{
  "init_std_qkv": 0.0419,
  "lr_mult_o": 4.0,
  "batch_tokens": 32768,
  "train_tokens": 108200000
}
Each number is 128 + 24 x the weight over its row's rms, rounded and kept within 0 to 255. Layers, rows and columns count from 0. Numbers have three digits each. The size before them is the row's rms in percent of the matrix's.

# layer 3 attention value, 64x64, rms 0.167, rows 0-63, columns 0-63
102:108130132125128134162135131098117123129138098106113145113169142102130127111107137147104137123141085142107119110105138148140065156083155175189139115124122161122161086087149106144132132162102100
097:130139152118171155159112106109137130119153122094140177129150106122124109115136123142115132150091168149138107143118084112145118140084167148159144108139144085119114146081161177123147144105155166
082:155073103138131098151168194138144100102113143144162167099143163128093147142117147121139126116106149131118143133108140174132137150134150111153150138094143135133152105100112086142108171122123149
083:140081096142154122156150112126130121099120132119097121079128132144147132099073159113135109107081110112125109114101108117151158160090139141184155127112108094135140144154154098148124163157146122
102:169159148131140121144118094186126174131119142166121145153132177133137141147120121131120132150125109126127162131114117174159105122084114110112122150140101094166113120163084132119097129129184144
093:121106134112105095083119104146147125128118120107165105168108178139145116125118114111116164133099094133130096115152160146073139154134112152124109157119117140115089090082125145173140106169134140
100:150130118128105114120144148146086135159141115151121159127092117126122115113156160115152140160105159154115137104108120135115075101174076169093121160086086096132167115106136141099122107133129135
095:117104134134148140153141144139121130140200125121151139138106150086138152129173103135117120120136146184132099127107131112134105117110105119159117174132122139089110165116103208120118149125103133
102:091119134130091201100103140174103179138143117131149127124117146123126134145082113105093096092122130135119130119136136139130132090140130114127097113115129125125092154113100080124156098078120147
078:166117140134145147143128100125098104135130109122092167124129153127126097105175151121137150133112163116080102164095097186127110172105145128144118114107084150106160113152168139105120154137132130
118:126159084155133103081137095136116120154118100152152112123124168143112150099170122113157134123132140089131146115124093091101106157139160093104108159077128109139103076140146145106134117126153124
092:165123121152092108108109123157108128106102138122140149160129102165128147131167153100113139120118109125106171120138155103099152125150124172089177139169104107144158144116149136126179165121136092
097:159106150127153139117153180121139097109092136084140119143122121125138111085143135140137063114154119095147123150139092126151102170149098092163163123092134133153118104148121131131103097121095113
113:154106133118109124157161129127128148152160124161108108109090122123162100136133134077147144110138164127136103087123118137132121132112143132164135151185137121126126174171147143157124151156170188
127:121155129126175117106111068103171158149085118131123117131105131093124125146115123133117142188084099098148110127132125145147118139111120105102117105125127109158074161139115136119076096145136126
083:120174139146073138082107110144122155134097134135166099110106142154160119131095117125119122102150128130125176112131159122128089094152087106066145126133133125151139135164117135103164137095141127
104:134133114131152110151086134162153105108142159121131113115113154139147147131120105165105121100122157145129092184122121154152134112072135119097146152151140108072151130180123163110106164100137128
111:142123100135068114124175146111088130161138124131126109130146157128126181099135154121163125088160144112138120120138116100105132121130138123101108181120140157124151132157149087135171157149082137
108:135123123115180108153099118155110117156156125143140135116135106141115135104087090141152136137132163123173095148142080153163107122116117116146103138123150101106134070153123127098103067121125098
091:128128106158080130114162154144098138105103131150079151123164158130104142143124151145104113099163128092092213123141128130146121132144139117120140132123128126163144112149117092120132173102152112
107:083156171089126140138130114127120129097168144126133116106198115124127105136108072149119141135167144159137128132107109102157101110117126122122098107120167135131123085105120175137128144091128095
081:190105142121127141117164131140122138144133122107091153153093126098122120126175168111098130153095137117122152122151107132134145185138092126127141110181146162152116131131151105165139174152124106
099:126181128157143150129109121122144136119128143102105155105117130134100102115078112179082107112120159090133159134169098128163101163119135087142115095168168143120120119132128121119156144101147102
093:139145143174141152113117124117129100146113128128184125158075113124145163150158122155106114104122136126143085131113126139185075149138136163143173146125132107115133109116141160136072113106128142
120:101096157137113106113129088080121150124111101151101119119114110093106142153118083131138135157163115086133118141141116151163168083161147128130096134113129113136110150121129162131085075150097122
076:134147101150161166139106123148111135143149121156114110082161087095136149194175160127140116127113155083119103086098124145136133090116124121131144141136143159167103132146121120103125094148137133
113:185106135108172104108120104134116141098123158116096134098126124124137128138119118134099175111102125091139098126157123156194109169111110121140158101158120120149102107145124164131106119152137082
117:135116133116177135162110101100134173120137129113098147149141123082114170126106102154123097144141096135173132156152089109181122107096144139156115136156102102146130179108117122129112133141092136
083:169129156134105116131148142117092137140124142092111139166096080157099104118123163091133120119157109130101134099128119115139100158146111162159111133189112120143151114147152134169121126154113071
108:151085106133124095070108084154087126110112108125104153140121169129110130133142092115116140141111153100107169142139116146146150143140111106087135127108101147145123086145142151119141175102115080
109:162140188094108113126121088096134129079131153144120093117136132134154130129166083146118148129117105135127103135124160100149154144149164126143155073130130155102123120082137158163138138151120156
114:155094162079106136136107092135100149105149131146099114122146142119127073133123096109139106152113150131130105145118085147157154091109161139107150093088119100117152129101171141147122119113127175
086:114130123102166123140145105158127124128144126138123147160178133118106122142132129128096138183095116167120151130101113113142133154076144121143143098098151070135102085123129125124090152097172092
080:125153144136149153138117142124160143135143140092171136191081101133106125160091123101129120117156081123113118130147142150135137139111140140131070133177134149137133110117096145150108091123111072
110:148144121097088102142134225104122164145131139100100106133102137100125120099122151118159132120164118145109170137143149138118086109144150104132106119127144117126154092138115106097149093120116139
101:168131182110109139151142165151122167097110167088129117149143132136147146089173154119130131113126130181105144150076127100112157127112147095149119116132127116125113146138138150134172168127139106
112:138129147121105093118134126097146122153124115110159121132143137119145155193135128158139167167136124120129139117142161175124116134123146175125141169181163127167104074094135146144137139150104156
096:104111113123116122130144184121158121130111115103135179162101135116088113138185153121118157115139172156103168161158125168114169144125158131123112135139135152128125125105146152153144177104143125
078:137129129155122151136141149113123124109137140141109107113137108165139150151124112178137074106173141105145140103141130066118126113154173146152131163184109147121138173110135105125150138146082152
118:107080151116106117127139177103133133151104121122103123153129116097162152158152144102141145148157127107115113148096133165121164112142165159139117119146131098144063148157116125136088111105140178
102:065129097131149129125137146105157098109164150098153126111160127113153109128125135123115163116119118161123128113109169086068130145135105125129110093112124160109104139092107156116167173119148103
092:135135146113143140137135128139128135125164129157142159118133138101103179112176101114123105127153128124148122181131093124165159096119110081071115128103147120129127163152085159113108126084094122
089:159100162113126136131160145131122087123121119120149184123110115170103116101116132118124130145090159145117144149129124147151174185151119115145144071118161146121133085113138088157137155099113118
083:147103143142141137137130127106095153153142136129115174096110093147115145088099125118111149117135145142168130129149111096143118126145131133146129094185107083106122219128145108106158120131113123
103:124114132109102138128136145151065140175128122154129125137181135141120117133104113093136124125157149139137131082106147145145078123124139088169150110125133124144085129170109073117115101088125149
120:126176128121109139108137155108115110132168144113088155120152157145135116113140150151109159116160160116121159147150112104074110142144129133089080104166130135109122100116127105118176149122163175
108:123113107105138159123106139153123148130123124126152099167155124100163144148195097121123110093155142151144149127134127110150107135108186122146178112126111154146110123121148133111162177077115110
098:112144135080099122109146201130140166123117146118110125112121173131157143077108144145104132095153097177149174129135147088130094110128099131099137105123128106132109143131095126134143129103136149
128:128114156128117095122151182127113112119112151105143159167145102110100155098152150105143135147141130127128136163111099125126128125191088129120095126094147072148105093114095143135091104099142122
095:109161144148117178123148100115163167121129129135127115137065150096158095151106099159100139118099151127129142108149131141168117164133148107161104112122136167134105134096130147147139162122177144
081:140114133084137135139083122128149142125102090109111147127097141097133110126126130098106130127110094154099147152140164207165123136098109129146160079149117177141158106142121101148121144123110133
098:136111128103113116068134171111136171130114147083109084090103145079161116138147169107107149127104123116111102111114136113101090131140115126103125105130133104142056150131136151126135118144126135
087:124129151117140157131165178124153125122127113081160164144143120137096155153129165142094080142135106148105138128112120100133131140077158159132142143158176102149104122098129131163110142111085115
105:156133133140138104135142124162148103107125116142117159124182145136128162150183128145094127148145122095118174114131140131105110156133132132140161163207150126159104113114102142133120174141150150
087:102146112102138140118138153115174072113154141119140108091152108129183115139150160118121139106156114118138129146130120109108125140125103180062162099152157119150144101130131140140126166102161147
108:181097105106151102119122129162117136122125142141128127142130162154137148124062088160127118126086150083154072126164122137150106146102162122123138144120124120094119109133110096100112099122094139
093:149119174121092133113109102103084158129155121138127150097136154135101136149124095125103152143146142175130162138130162131139144069117130095113148116168142097110140175125137143118159134119104179
101:149087142142124117136093137180114128090120129113135143173121164147153136102138126095128096110144085145116161161118121146113142116123107149159145158120062074139137115129102136142129124129167165
112:104133145136106109149096142104108062127125120126150169119206111138088125118144129114131142124156142120108114156098131163108105130156143152143136100129163138103159079105134110139120125095127165
099:122130129094134116153091154123182170132145113105132124095092129061100135123152133105127117151106104142107108166135137160114141090112127110097097129141163148109137165115110153119135109136072117
080:122132127112117110140140149114121107143145132114109178146151156135116095150129164153098170177097138167080135134104170177086111131097144161124135111116104092094142111099136129096122144116142143
096:108091115106116117125109127126146156140134096109144112133107145108127124092103093090144117103129118116162131111183115125118125153157146128193099137156142151134089115084126108176166112144121172
091:183112136098145084149099103164136136115137149131191116099115120137092128106142109071168124150084133173138135148115125134136146124143091071117135117124147117132157111127122128136139153127109114
112:164139175171122134132161134115112149108144164149088132139097114129144161177155121179111121141145155092124116130116111111163162103130149129120114156154114099125096171143115176123105120147141138